{
  "norm_place": "pre",
  "rope_fraction": 0.5,
  "extras": ["hashed n-gram embeddings", "an embedding shortcut", "LayerScale", "capped logits"],
  "lr_head": 0.0043,
  "warmup_steps": 78,
  "final_lr_fraction": 0.0,
  "seq_len": 384
}
Each number is 500 + 25 x the weight over its row's rms, rounded and kept within 0 to 999. Layers, rows and columns count from 0. Numbers have three digits each. The size before them is the row's rms in percent of the matrix's.

# layer 11 attention output (transposed), 96x128, rms 0.386, rows 7-18,38-50,70-82, columns 0-127
094:476498489506478498518452475503500526511496539498513470462484405515496531489491489487515486446517520508527535461530493497486507563496486521525518499466466519516506467508496522533490508526524413480562497484515516489483523498466505498506515474514471504487533512517482499484480533485498484479503518529520536539492472518523472516481444502487521542526480490512486499515480517518504503512470
085:543505476532489548499511503461532534469481548526526496507501502532495495482492482482513490465516492444474458465501496512439461527507505511475532529477498496492492468512490483510506490528509496469521520541488550474517487478495486519472500535480472516515530451517481490545518464518483508488479495481507466482513522485508495515433504533517474499527513509481505512468534493492540569482533
098:513502520497506509535438538475441501481462526514528515517532475478490515497539517490457539490514482513496532501505502481510473447485483508517510485507498512455478519522530480510447527513474440503509517542488500489493489563478491484488498529503529529478514507503443519541486538507479449532491479527511453495456517515496497484492509502469525520495525504520467514534503527523491467483484
077:473531503410507519491541523447519480493476490459499503490477476508501460504455525514503476475513514496498447520544508495479506501469508450551516492511489511497524483491489532515527542507512510489517498496517491504489507469499521495520554557467513510490509537486492520475465504498500559472534502500481513491508514463544472540540520513500481495511489487486500439510512496530485496459486
096:472503495533496538518504513509484489490496480527464542557506473500538473480514537519481496464516489511479481517502461471506485474521477511500505471503523511465467507437490515488504539497525482454483490535493470445542489479541501551493467468524518543537523523504525516526497466500504449505507487539494480499525519505475514485475491478456514477500528463511505505521516473503467541552505
089:477476544519479550467481492496460456523515503495538499495537515511481491525535505514505456497515464507458465506517505486470478497508522537545527508519520500501478541520514529477452481473457456491504478534504474503482556487519521499520494485505529487497485482494503485510492542478450447513524514537557529472505521491459446505490526506492486488519502496498526499499467517510508548464486
102:495495474516452479534476546501481496456489521468514525498516534546471492478520494496461524508499536472508537476488483490479506489496528510504502443476458496498469539489480500497520567548503528424463509532499460560543515517525506483501490490507521516521451515478507530491485514494487477493515515512474505477499473496503466505528514464453520484525513505491475495524517506543506498505525
095:527499470489470520498461488495522492519511488541489530502506565511516497488486453473452479467504556448512537463470489495464517472510478511483524512538520464530465545449522501503475491530465480511531508509476524506513504471482519512536499486528513479521523537512477464547509500477518512495508499526531476495510504469495554548500509461505529467524485487511460512482494470500478520476499
104:531499434517492543493506522537490478528495496492521473528540495515492511492485508540489514518485468473473510475481508521560469489471505493463453515525499535470475525525461488490464512478470460527526462537514481505525535512484517477496497480508540516489479476488516500522509496509483491491511477477478532474501501523503447515501488454514537487527466486517477495487537548519529577485498
098:527494536497530512494527498462505542483467495441510516453506523499519487495489497475478558492491479498519523489496474493519496528518488472421519513502491493490486491520524540557526550501514507549474479496473511500531490469467520501530507485472504494491498489496542524453518521481480559454490483502482501520492511492500449497507496515518489492506511561490495481468537483484514524440481
091:512562446510494493491525484540502468493508506474468518482535478505537549523485529505497499479503503528537495516509505516482498522448504518499477492476528510524467515528501468522460483470513527507468541495494522393438519487514485507504507497557523496467527490514512482499492472510519536499502497494475514461460477548525477534527485488481483490506493505474524496506497504503478471502493
094:502536520521496468472465477539517505511545494478473429505472500492469553486521496482517539516512514477508458516513527498490535471498511517494496495502468542560504480554453504472541487507496509499482501510536515524513489509498460506508513466504447470531444479471492491466520498472485490486488507495476497514532480484500520467524524497471531511499457503521522495537511568483501480519507
091:518521508531486521503488501457467515496485519533508463545489499534512466470510520523522491509506498540502504500489485536534483531511510517511545520514504518516462501493523426496496484474500459550512506525487484475469515503474468499509528512533496482456525494464537484486486456493476448518489415465511520465488466517509485534528530470521508539493491471509509483516523519487471533498484
102:461470492471518471500520521504523520503490514489493538538538577527487463491530531522482473500485480528516526457473473501522459433507497457473493517522499469528500509491467490508502519475513523500485521533482504456512545504482513469502465505516516504475523499524483469524465514495494507517473481470499472481517484456487538474492523466555489504508476539506480512528532519509520552514475
096:467468512503495467503483485497497461521488500480510507514503463514536521468485525540469517486465517512543512477525471490506507517491495477496458481495465515520483527485508546500504520478523477538514502524538449472441551509508522519461496531540483459543497515471531529496487518527509489457478470489469523569499502495529524491475525498505493488548505480488526483533454476512496489531467
105:524440482457475482466507509488521505511520488531474503519470450472541509492504482498504489497500510493524468501493496474510534504502494483505476486515494527536482523542474517449491534507510537440481524468494517436518484457508523521524494487517473527520468530460535501535515475519527492511501472488494515503554512488551495552539532502498504476489495461499513476497501445533525493477515
101:507509480534470505486467516516487488513517478489505461526518488506447462478457502505516504489480503464504520508503474480511499506458512494478581459525499502522478495499474504487512529525480531566510515540438527516490456545516506481507516510483514506531493505502452515497515489463466471494497525489566465503526476529472528453532525497532532474466507506500505508480513507477516483537510
113:527490538477450534530530521466473545496487477479517482493501487472437479491491470521500515515437500481499499476487496519489449522466522499504548494544499479507510524525479482509472551473507497507513545538503473481508506527478474495493523511469540489477503528517494520463508479488502519544536522512556493510474481495510507509510458465507488486475522530450498536449501519514513534501489
098:508542442529524479461532463479502552487476488489456522498520443536521487494503492505515510464465504499532476516487485475503516483501510507479484551514488519514493506562508475494466498501529465499499538495484536499526499535541494492487505512502497497497507473497498490512518460539519499457532452476465473493527522473487476450533525498539481497482493468560489518550531483493499524505496
090:503490535465527517482445489495490531484500487520508484484492504468508508544498496476479491499516542510495528454503520492531508482505507498501479508514493489516469471439522535488504465526488471568529511477503502550445494480463469495510426510499436543532517516501510497498544482525520465465476486477502508528516527464508505485462507525558527499504495471512496507537510516516502517503493
093:455532488495494513523511516504488474454467522493503486496505426513474491495522545492542499453462479547515515529478523526521534507502545516510535467468547525478544493484489486478496430472526540500461504487528486472529512477531488515500512524496477482512469454475477498476521476480474519521518511504471470484507499508551483511532503516503495534503487556511495477489517486500492481508516
085:488486555512516425508483475489524510489496475514438519487499521535480481492514528454505463491498484546529495509505470506454482479525508506526486476503479513528507479464512529520524524513531525500482487473524512480482512477505476503492514518487504530529480506493470521485522492462502477504506517518550508548512515492505507483511522511485492502500484489549542454555473451482485417519522
095:457502494496519519495532487500530490495519463555483555495495421513546484496497507524507463485550530500505514497431474519497524454521462486518471467501519519487541471499455507491515445513512533479507494507494480536460480485551490509477512507465482522484493535490527493519488497527521525487475484513501499488532565500493492502489491507494527479509486493500526478541512498459525492493483
102:557465504491525490502501505476480540517462514492547506508451470522530465497511450481496437529503500475473519484475505477479480474506476498515464525523463502523523442499485508489439485503497473536479503461530512538510499494503519516518486511490482499544487483462510510504558525487556484484518505512526507511481514486480537484486482529541492524506541482523530533497503483477499547491496
092:515471523483488535464506514491491501487487511501507516513475473501489450512489487479514475494475530514460521493465511486546515505504533469496490473533509491503501543463509470477461525480528536516465491492509502548497519491505546549526543500495547500498534482504503496508544512519525511522545536508482533459506498484561490508530477485480493457487515501456480478462492424482509475458489
108:491510475488537480483471504515534492475481486459520513463555490509475476480494506487549533488474501513484518472536477502468522508476481494521474477514483507507520486491492523517442516504534494441525525539529513574493524512531492489523545514478520504509484487492502522481483503504493511465506553502526479519517503485465466478508500561525492465565490501464478460496498456496522469489510
105:555483505498512506471435488490487494506485483510547476486464499512506523476519491481463486516501508495476469525524482502471509489493472522505506520502484521504465508509535493502471515535482527512450489461490492549549459510532529507447514480459502503510494530481526500499525501497542520491497506509446462493506497486466461534506543518446500503502527480497519467496527499536500576532535
118:487520550520503470493489490547482489511529475493455484506475486474501492505545522484533453524526491548474522522480504507564504495518507509499461513509504508507512516509498467475507499481492505544483482465516472512513506529500495485547536476495518497453460529472524485458496484483509516529499501509523528466487525492492497512557483480485500520474440496545500458516524501438504437526494
093:482549454531486512516518484534525491511492466481527505488484542526487465462496518536537488496504499500523498485509489518488534532491517497499515520479530499476511479458524504507548463473459523546485431475508481522516510487489523454478497480515509474532506508564505483472466497463487501465480508463474490519496475522455512499493472493513485488548495514473497489516499569527526536530491
123:508505476515515504522485451508516488499497510504485504484482567498504552514550476497463489554542555504520514469455499517488541487515543525488455443462509500512515498467483458491534460477526522500504479472547491482504474472478500529496480470532471487509491526529513516528461493518494520504496501494499516535488533539514497524454472494514479496490507538474496524455468469489499492484515
104:495506493511532491458538483555516500487521489475529469453543523517495490513496490455543495519525506529492497503485501512502549496501466507498508511506495466535522492510492460512483484466470530544493517485480516526521493535538490468530511511442503490466497419489500449458526509526474524480475528462472513487475527529468474502507540538502540514513490530491514477490498473482520494481497
099:532475491496507481514510527521519501509525467539505470538473558464505477517493501484486506522555517508508491540484528518509496495514476472465461497454469457476509490473491532484550497507506547528493476487498477504546474447479504538495497503479505487501494519493527515451512505519525490503488524495474496505481492528522526535494502494481529547501525477489477521447500498489484407532477
122:498493535472524463495503482521528534544512467511505468504522438493516488525504480554535492473490471519488433527505501492508510514478493489489470524512547485489496498513510497526520468477517488488551514509472497444441487466513473565469525495444527465515534508505509493515524505513483496540484502522494500484513531509507508492489519483503504531461484517519519521491509503450505437505476
106:527505492498504496463526497490517530506530478492526494521523492500462545523472504541495476517500478517496437506502526451513484487489472488495451489512475509498505452534515487492545572506530421484515493468522482469508501523499537483467445489439505547498481511541540510483475522523523485518521489513497521529488498497483505464517489521512489484502523468491532526506472529505495506472484
102:460471483480471524459512508494478490509494543505520507466519472473501535506491474460490484501519545481497507492515504476462549513496470488525559499537510452547483528515507476478530450540524505486504552531498496508471460500519477521507473543493477459511516510498524512497493513527531498515496511475507478520517515497513525526509537503517491496522510532454464526430465475489503476459478
107:520517503542473494492469502538485492510489483461510469528497532499450461535490471494520497493452494487503482481514509503502492541469519502494514533496480432512460511462497464502480528476479461561503507518539506483484528532509475484477539535469537537483514486511465491500530517513505454525557514437505508520506449501493506519511500477492492520467515500522487528489488533512501514547511
105:493482559515471533478469494498501529484562451516478475470494520470481490521523479505480563509523533506508499453508506504509517506527502512519511502513457487464510517476485536499507519511507519493530503505441511520500458524449484472499477489473475528483491535498469485485516499545482510498493507516491492531576498475466519522485498521496532493478499488494469482460518511510552436518508
107:477493449498489525523499506501495503513485503519558513542532525506502467468484504496509510493511474501501504483483504495477477503548461531492529501531493503491512492483491516513538503465489503488564485549441486515512505477480483466477487498484511463478490527495509493467465481502480514519489497439550478556502499526480491544487529441530488465531562541478533525496481485507506496532466
# layer 11 attention value, 32x128, rms 0.362, rows 7-19, columns 0-127
096:492476458467521500517518530520531468501519491532529545476475505485493503527507515513522496530506457494480468478458565465516517489508549531497464452522485483494513527512565544512487495486483530524470475557493526482458467519523454503525533501495522473491449477461508518487510512520486488491504450477462527502529504518488493497501525497480498470500540496473482488474483513519499510505517
100:540559507495474521518503497517492493541505489523489528456521513437519479537478455512527498478555449495471526525487492501506470479523493510539504467534533517497545485513475503494502505512505483582492493463482471486498507465486454492485462509515537517488495504440512490525531491493502514519511543494503496499495466490470521468528488469531508530485512493532477474495480519471504490471517
097:521520501549516500501470500533511550476546525488465473529476498501477490476474493463487472514502500486495493487502507500466480530550503548486506487529469505560515497509521476518481533507523499507505524530517501520520496460499488540486497486508499500468496468525499488495518433473495474482484492438525490507489432507471473499497515527527490462500490559520524504495480491445480510526558
109:531503506447490451575522500538523522521502507520515511501531499494488527489533545513490502500478502486536514503498470484492494495505524533448463538461523480512467525479504479499514453503518497482524459487463499493479505496487516498512500502496532490503475477529540523511481511530532464497533526487499511516517517461479445517488459470484501505483451495520558441540464489490476512484510
111:489492476496478496506491519502532463502494516534510549504485493481503535478502480490514514525465534526531474541485473488460514495524466535498496521479471513498499436483515520474515515484506494531514495507514552526479522462518485483481521507517457503499512502519502523531449508504512515450496472504433524531475452484522526475525471530504533559515484494521542464470501491465453523474481
096:525525525479502480529486487512539530452505490476501486489443483451456524505471502495500525515461490448518489485520446489501480508519519534547491469500472499496575504485511508512488514538501495491517512475549509530504479488491525503468521522493560479449477504442459507486480500530505519507532511482517516538495494510499522502485482478472484490496546534519497495484542498540524483492525
110:499510538507554495495481509507538490520461498525463511487514509515502492493499484518511484522497479524504506500515531509431479508491483449539501578490541492523546481511528476505545493500474478516488481468550486480517498545469492486514518466516497491450530477503494478509519503450490527525528497504504488532469511518532507528473479508518453504485526500473459434490499490500474458492475
090:500447552512556487497496499500448502501486477499470477560496500464529508525491516474476537501518474510511520512518476496521497497491466479520519506505481469506483478485489544510521496513515536499505495504470530534484503526535477490520506517476472522463464483486527456462552492551490502513454514472526506494550484489488499488482462539446466556472481484483504496539522522532509499499523
101:472525519452518488506524512471531514489492512467532495473471501511503480471488507469495482509502533495531555509527489499474477527544533495482535518491519470474547480491524512483479505490515529505455490489490484533497451485441476517511519520539471497450558509523491488464491492542510454527540516477493449518478541455529546512508471492509488494507490513495478480503512467524506500506459
100:501445462496488483502508470528502485462500487501473472488483501525459483487485490520497468482508519548512485560501517500480508495522506480511476436517539493529479512490528478478525508484496484509494495482507487512513527529435491501490470506546518532432504505516523473483497511479493525582493537485492532511525479519489517490500513459485507508511492469520487556484521499495512485578508
100:434504519457462496529495493494515513490461510529491529522479458475458495504490487542521526569471510514467496489504501492507524491536470484494515516490530502524493542498515497464530483484491482501493454498518474555509481520475541535463523490512535503474493517517455495483539530517458515517538506479475484425496472483462488463501519512530494491536526493502519511536489514499499506504479
095:499482501501481490513513515501497531481447480505500493492506496524552510480520489474567476522478471486547470478540481481502485465488518484449499551515499482523475476490511486521449524489505496504532498491480456498528490520500566496440490534523474528478497530523517537509497495492465501498504429517566522526506529501457494457479507499534508489508479508523499506490506459513498499516521
099:470516458555493491463528492463527498446480449457511481498484501505495487545491513508449502501525514514543512478554499514472527461492421504509549464544525485539462541510538502479497516492491514480496474497503469507537488530470487496507476515518486510499519479507481515508494476541478489499496534513488505490458519485517504468530493474505539537509526511509488482474493516535508476530504